python train.py --head_dim=32 --hidden_act="gelu" --norm_place="pre" --norm_eps=1e-05 --positions="rope" --rope_fraction=0.5 --init_std_qkv=0.0375 --init_std_up=0.0375 --optimizer="soap_variant" --beta1=0.95 --max_grad_norm=2.0 --warmup_steps=200 --batch_tokens=[8192, 16384, 24576] --max_steps=6941 --dataset="wikipedia_en"
Each number is 128 + 24 x the weight over its row's rms, rounded and kept within 0 to 255. Layers, rows and columns count from 0. The size above them is the row's rms in percent of the matrix's.

# layer 10 MLP up, 384x96, rms 0.237, rows 163-179, columns 0-95
size [104 107 108 108 103  93  99 100  98 107 100 109 104  90 108 114  98]
[[142 134 133 108  81 163 128 109 101 126 133 131 133 187 167 140 143 104 160 161 112 114 140 130 153 125 129 166  90 151 112 108 123 159 105 157 112  92 110 105 155 120 151  90 157 119 115 140 103 135 121 117 136 139 140  93 115 118 111 158 172 111 178 114 135 104 171 102 146 105 108  59 116 149 117 116 154 150 149 131 101 146 137 140 158 162 137 101 144 144 148 107 103 120 134 162]
 [174 115  74 106  96 158 140 147 104 146 150 129 141 124 158 134 121 112 165 124  89 105 114 143 145 133 127 148 119 124 159  67 101 125 139  83 138 144 101 153 116 143 127 125 134  99  70  77 135 136 106  99 131 122  67 126 164 122 110 137 153 154 108 128 174  99 129 143 137 135  94 112 100 113 155 157 132 136 124 122 110 139 117 134 101  95 105 125 150 133 109 132 152 149  93  98]
 [113 136 134 148 123 137 139 146  87 116 152 124 123 152 151 161 148  79 115 146 129 109 111 174 150 147 132 142 109 156 138 116 130 151 182 129 122 140 125 109 132 172 128 128 146 120 132 150 137 134 129 135 138 129  89 191 109 136 137 105 124 128 165 124 124  93  95 136 162 132 112 169  86 111 126  92 151 119 156 101 156 135 133 132 126 146 199  80 117 138 147 129 157 126 190  93]
 [145 154 135 122 102 118 141 112 126 146 111 107 142 113 132 169  84 151 118 132 153  64 106 143  76 143 115 130 130 119 127 105 117  83 155 137  79 146 131  93 116 115 122 118 114 134 122 116 172 153 125 115 113  69 144 153 112 144 136 174 147 181 137 117 127 102  93  87 121 101 139 155  97 131 184 127 136 100 153 138 149 150  89 137 140 147 144 121 125 124 120 117 106 143 169 130]
 [140 156 131 133 145 127 163  89 126 133 152 134  95 136 117 133 119 135 140 144 106 142 118  85 116 120 118 117 110  79 135  70 134 133  79  80  90 168  85 173 121 143 142 127 115 125 169 111 160 125 120 179 114  82 130 149 142 118 120 123 146  85 133 127 126 136 152 122 158 137 127 147 144 167 161 177 109 127 152 124 140 154 117 147  90 102 155 127 151 108 114 149 165 111 109 111]
 [157 153 130 130  95 100 139 137 105 117 113 163 132 113 140  90  99 153 143 145 107 139 154  96  92 146 134 143 109 154 125 105  84 148  63 171  86 124 128 110 141 168 116 104 126 141 147 119 139 121 162 137 157 118 136 126 124  86 138 128 136 148 123 125 144 151 113 106 116 159 134 120 110  92  97 145 101  93 181 111 149 153 139 104 144 104 111  92 139 166 132 107 109 189 158 127]
 [172 115 156 106 147 106 184 156 145 153 150 141  79 153 176 132 128 126  95 107 105 128 152 162 152 118 123 135 122 137 117 127  92 180 109 136 126 119 173 113 105 133 123 117 118 139  99 112 121 115 100 165 139 124 147 134 107 102 102 111 152 153 114  69 124 110 132 109 157  74  66  88 144 138 134 127 116 112 167 124 131 151 125 154 133 121 125 138 122 122  84 123 121  95 141 129]
 [118 152 169 137 106 152 125 136 116 133 162 152 116 127 119 127 138 115 107 157 113  86 120 116 135 132 186 167 130 137 117 119 137 108 154 126 104 164 124 112 123 112 103 129 131 113  98 121  96 100 118 112 131 175  71 124 126 109 117 123  69 188 118 156 103  88 149 141 139 153 116 134 164 149 144 102 131 152 124 153 130 147 120 101 134 116  83 142 145 134 112 178  97 120  75 157]
 [133 146 129 139 146 147 164 156 144 113 145 131 168 188 140 146 115 132 122 139 144 103 131 148 150 159 143 168 104 131 115 139 148 103 140 113 140 109 141 146 112 166  88 147 131  84  81 168 181 117 112  84 148  80 154 155 112 135 152 108 140 129 113 103 119  82 156 128 136 104 129  91 114 100 147 155 129  94 126 142 109 132 140 121 117 125 161 129 129 108 115 130 137 121  60 160]
 [122 123  91 177 149  93  98 121  80 110  86 164  96  91 100 144 148 105 143 149 130 100 129 108 136 130 122 113  87 123 114 134 107 158 147 118 102 117 150  87 161 120 128 115 128 112 140 146 141 174 119 126 118 167 107 122 105  99 119 180 179 139 145 113 125 155 129  94  97 120  87 144 106 133 132  95 129 142 122 116 171 110 120 134 137 135 154 107 136  79 144 153 108 136 122  86]
 [127 119 163  92 112 155 101 128 168 108 123 148 141 130 108 144 103 141 124  91 155 113  93 127 149 109 144 135 141  62  70 121 161 140 116 124 131 131 140 110 125 122  84 170 153 108 169 157 160  91 129 126 126  87  75 117 164 115 133 107 117 135 154 135 146 164 108 130 118 131 121 117 140 139  56 138 126 115 121 116 100 149 101 154 165 152 131 148 159 146 133 125 121 146 149 129]
 [127 138 122 150 114 131 119 142  65 171 152  70 112 126 138 103 160 154 120 168 103 142 126 107 132 147 141 137 138 104 104 149 128 129 112  99 122 144  85 165 170 135 147 163 139 125 103 132 148 106  86 160 115 130 120 130  94 110 140  78 125 164 174 138  91 113 144 109 134 113 155 142 111 128 130 117 100 137 117 103 113 189 134 110 109  85 126 134 157 128  93 118 145 149 155 108]
 [153 151 103 119  96  52  90 141 116 136  82  90 137 116 132 115 120 132 129 127  99 106 108 118 105 120 126 160 103 123 177 116 135 134  70 127 118 106 166 113 129 129 110 150 134 150 105 125 148  99 130 124  97 169 147 131 139 130 120 167 108 110 129 163 115  97 113 130  95 137  95 131  90 143 140 125  82 134 124 144 117 153 120  82 106 138 110  98 104  79 134 113 114  78 124 139]
 [145 140 139 132 116 149 146 133 144  90 127 123 122 117 175 148 120 168 127 136 100 130 117 156 116 115 118 116 143 151 130 138  76 115 134 135 160 106 130 118 134 127 115 160 119 120 134 128  62 172 145 161 125  76 105 103 122 120 154 109 108  95 132 138 123 122 193  83 146 122 173 135 138  90  68 159 115 134 119 155 177 140 128 127 129  98 137 127 125 138 123 139 159 163 175 119]
 [104 150 127 116 113 148  88 140 138 112 130 173 118 156 123 104 132 171 119 145 115 130 110 122 112 137 129 185 127 131 105  96 161 100 112 148 118 165 111 158 131 150 178 137 148 136  81 133 140 178 114 106 162 134 135 120 128 105 146 126  84 123 149  86 116 129 123 125 182 129 121 133 137  82  97 142 127 148 116 110 135 146 138  97 136 156  66 178 162 138 112 143 120 122 159 103]
 [148 145 122 131 130 131 143 135  93 133 144 141 126 108 186 148 132 170 154 153 118 120 130 119 115 123 135 148 120 123 137 101 130 116 116 138 105 157 150 153 179 128 152 116 114 110 129  87 129 167 143 133 123 122 151 124 137 178 118  67 186 122 127 136 143  92 113 126 139 122  94 142 142 122 136 151 142 154  70 147 126 148 145 103 105 106  99 108 164  94 168 123 115 115 177  66]
 [125 122 101 159 137 157 117 137 118  98 116 158 146  66 141 109 133 110 146 129 139 112 106 141 146 128 143 150 167 110 112 105 131 105 101 120 130 111 123 135 145 162 110 174 190  77 118 179 135 154 135 124 125 156 104 122  80 102 110 111 109 152 149  82 127 174  89 101 115 118 144  91 135 106 139 115 134 120 146 100 120 125 125 141 155 122 123 149 150 106 145  73  83 113 138 120]]
# layer 10 MLP down (transposed), 384x96, rms 0.324, rows 163-178, columns 0-95
size [105 108 104 112  97  90  99  99  93 103 104 112  97  92  97 108]
[[140 115 101  80 149 131 134 152 102 147 116 135 120 160 164  92  96 110 110 129 112 170 115 127 123 114 114 123 108 105  59 125 153 107 137 124 136 113 123 163 157 117 148 102 137 186 101 103 124  99 134 121 153 134 123 116 146 160  93 131 100  97 125  84 102 121 149 121 148 144 112 110 107 129 128 107 115 130 158 127 132 144 105 162 155 140 106 100 123 126 203 157 159 157  95 144]
 [106 134 108 146  74 130 120 115 117 139 102 101 121 103 105 137 156  59 137 119 123 134 124 147 165 117 145 154 149 150 156 118 118 140 112 107 124 127 115 114 183 127 109 128 154 119 128  93 167 113 138 128 144 126 128  94  97 155 119 123 132 137  84  94 136 170 113 162 131 132  82 122 143 196 116 154 125 103 112 142 147 120 120 113 124 128 100 101 136 118 157 103  87  77  94  98]
 [194 110 138 132 150 124  84 125  87 122 139 166 135 158 125 134 172 104 183 150 130 123  93 131 142 131 142 125  78 127 118  97 140 125 132 147 147 100 114 155 142 159 129 178  85 150 101 119 144 109 118 146  75 112 132 126 139 150 130 108 166 142 145 124 156 126 151 157 142 133  99 139 113 164 119  78  99 123  85 146 120 118 144 123 102 159 145  99 152 118 113 123 136 154 131 102]
 [105 100 100  93  85  99 155 162 147 122 134 100 146  85 114 134 104 108 135 124 163  84 137 137 135 135 137  91 176 139 137 157 146 124 137 154 143 112 156  87 142  68 104 132 137 129 102 179 166 115 115 110 104  70  90 142 147 110 139 157 134 164 123 123 163 131 130  98 118  96 140 154 153 127 138 151 113 130 138 125 148 131 128 178 136 123 143  81 131 136 134 135 104 123 138 139]
 [167  97 119 125 178 112 115 142 163 134  94  70  83 127  90 110  77 111 122 161 108 121 134 138 141 150 154 159 105 136 120 158 103 163 157 152 110 148 135 176 155 119  77 102 127 115  98 157 111 122 111 115  78 126 153  87 131 121 108 140 111 137  82 127 115 138 135 122 160  99  86 107 117 115 115 122 121 127 124 140 116 164 137 131 161 119 132 135 159 129 125 156 116 131 145 108]
 [ 95 133 136 122 104 114 141 162 132 152 104 158 106 143 142 131 152 138 143 153 173 129 116 121 165 110 139 104 181 134 118  93 122 167 144 122  88 111 154 167 103 145 113 122 166 160 109 123 174 120 130 134 114 154 121 149 153 112 124  83 160 130 130 123 135 117 117 180 120  94 114 141 109 155  93 153 154 135 132 199 120 120 144 124  61 113 114 135 129 148 109 137 142 162 145 115]
 [127 159 123 129  73 140 146 130 119 152 120 128 101 134 131 115 107 106 145 136 125 136  88 108 121 135  76 164  96 136 122 156 135  86 129 128 113 139 154 156 152 100 137  98  88 105  99 165 124  75  95 126 153 149 179 150 153 122  97 103 142 120 127 124 152 143 128 140 150 137  66 128 102 136 134 133 151 139 155 101 132 106 126  79  89  95 154 115 125 138 106 138 138 157 114 178]
 [ 52 123  95 118 116 145 134 107 116 127 103 114 143 111 158 117 111 120 113 115 170 140  93 126 124 134 125 148 142 120 111  99 139 115 129 151 155 121 136 117 132 157 162 125  86 155 146 129 175 148  80 169 140  76 135 138  93 111 155 121 124 117 123 137 126 146 139  83 160 102 123 157 116  77 148 141 128  97 164  86  99 174 136 141  97 134 160 104 143 123 131 132 161 149 145 122]
 [136 127 101 160 141 104  94 151 140 122 119 137 135 118 107 138 151 129 148 132 126 151 144 112 135 104 109 109 131 118 162  80  98 110  94 154 178 144 133 142 141 140 145 159 135 139 134 126  76  92 121 125 130 117 166 110  98 126  91 147 138 125 159 128 112 116 110 192 137 127 169 150  89  99  92 135 105 129 120 166 158 116  98 123 123  86 119 179 109 138 147 160 143 161 147  74]
 [138 139 104 153 121 150 128 148 142 140 170 160  74 172 136 128  90 125 138  89 111 130 148 114 128 104 136 102 161 148 105 146 123 162 143 121 128 154 108 113 137 130 140 127  98 153 125 137 125 146 144 119  88 197  97 149 130 157 120  96 137 158 160 127 128  72 101 127  86 143 105 133 120 110 129 107 110 184 132 117  98 102 130 104  81 129 154 128  91  89 149 104 120 113 134 143]
 [ 80 163 147  92 110  95 114  93 128 109 110 130 137  94 122 158 134 117  85 123 101 146 101 128 166 141 143 141 104 129 156 123 137 118 130  85 133 131 134 114 149 108 115 101 164 107 124 131  99 145 146 128 131 150 131  99 143 126 115 138 226  96 135 117 168 104  98 140 144 138 105 145 166 167 167 128 109 112 121 108 149 110 119 107 159 122  90 128 150 156 124 118  88 125 129 105]
 [133 111 129 136 140 137 115 165 140 108 151 109 123 132 111 134 122 123 166 117 120 140 128 145 127 105 124  69 170 137 194 134 142 111 131 159 107 128 130 129 129 171 100 133  83 146 122 122 110 119 133 192  88 144 139 126 135  97  53 127 172 141 113 116 139 132 143 103 119 104 178  81  89 134 140 113 108 122 112 121 103 130  89 132 115 141 133 144 125 158 129  99  92 163 107 134]
 [146 113 131 106 134 110 130 158 174 145 127 120 134 137 164 149 118 131 153 125 137 117 157 181 132 101 101 142 142 103 121 112  99 115  83  93 161  82 118 150 111 148 148 144 147 132  89  92 132  95 150 139 167 125 112 166 146 170 113 142  98 143 181 119 153 129  84 123 128 148 130 139 113 120 144 156 124 141 119 105 141 157  95 153  94 103 127 131 120 104 132 110 186 174 100 141]
 [136 145  89 146 128 144 150 112 128 127 141 100  90 170  97 158 151 167 143 146 153 126 138 105 154 127 125 166 190 134 139 159 143 151 136  96 118 104 131 157 109 162 172 115 146 157 127 110  61 119  76 115 144 104 136 128 116 125  93 155 117 124 136 127 139  79  86 143 131 131  86 109 131 144 152  83 109 120 119 116 163 147 141 151 146 117 137 125 103 127 154 102  99 122 120 121]
 [144  99 108 109 134 112 117 115  81  88 146 162 108 151 156 127 136  98 129 101 121 106 173 122 122 111 117 153 140 121 159 131 128 153 147 163 160 137 110 117 114 101  89  92  88 122 118 106 135  82 149 174 143 141 137 163 142 103 129 152 105 157 121 147 106 102 105 189 164 124 205 123 120 140 117 125 101 115 154 149 116 126  78 143 100 114 134 142 119 133 105 121 127 136 141 126]
 [131 125  71 122 162 105 135 123 178 164 136 135 132 119 114 110 122 153 118 162  94 116 103 129 130 158 119 133 142 149 123 166 119 174 118  98 123 185 143 155 146 114  65 130 121 129 125  91 117 120  95 133 122 104 107 113 124 150 131 125 126 118 126 127 134 101 128 198 106  89  76 130 143 114 158 134 131 120  94 132 144 113 159 129 109 144 174  92 119  97 132 100 119 131 166 109]]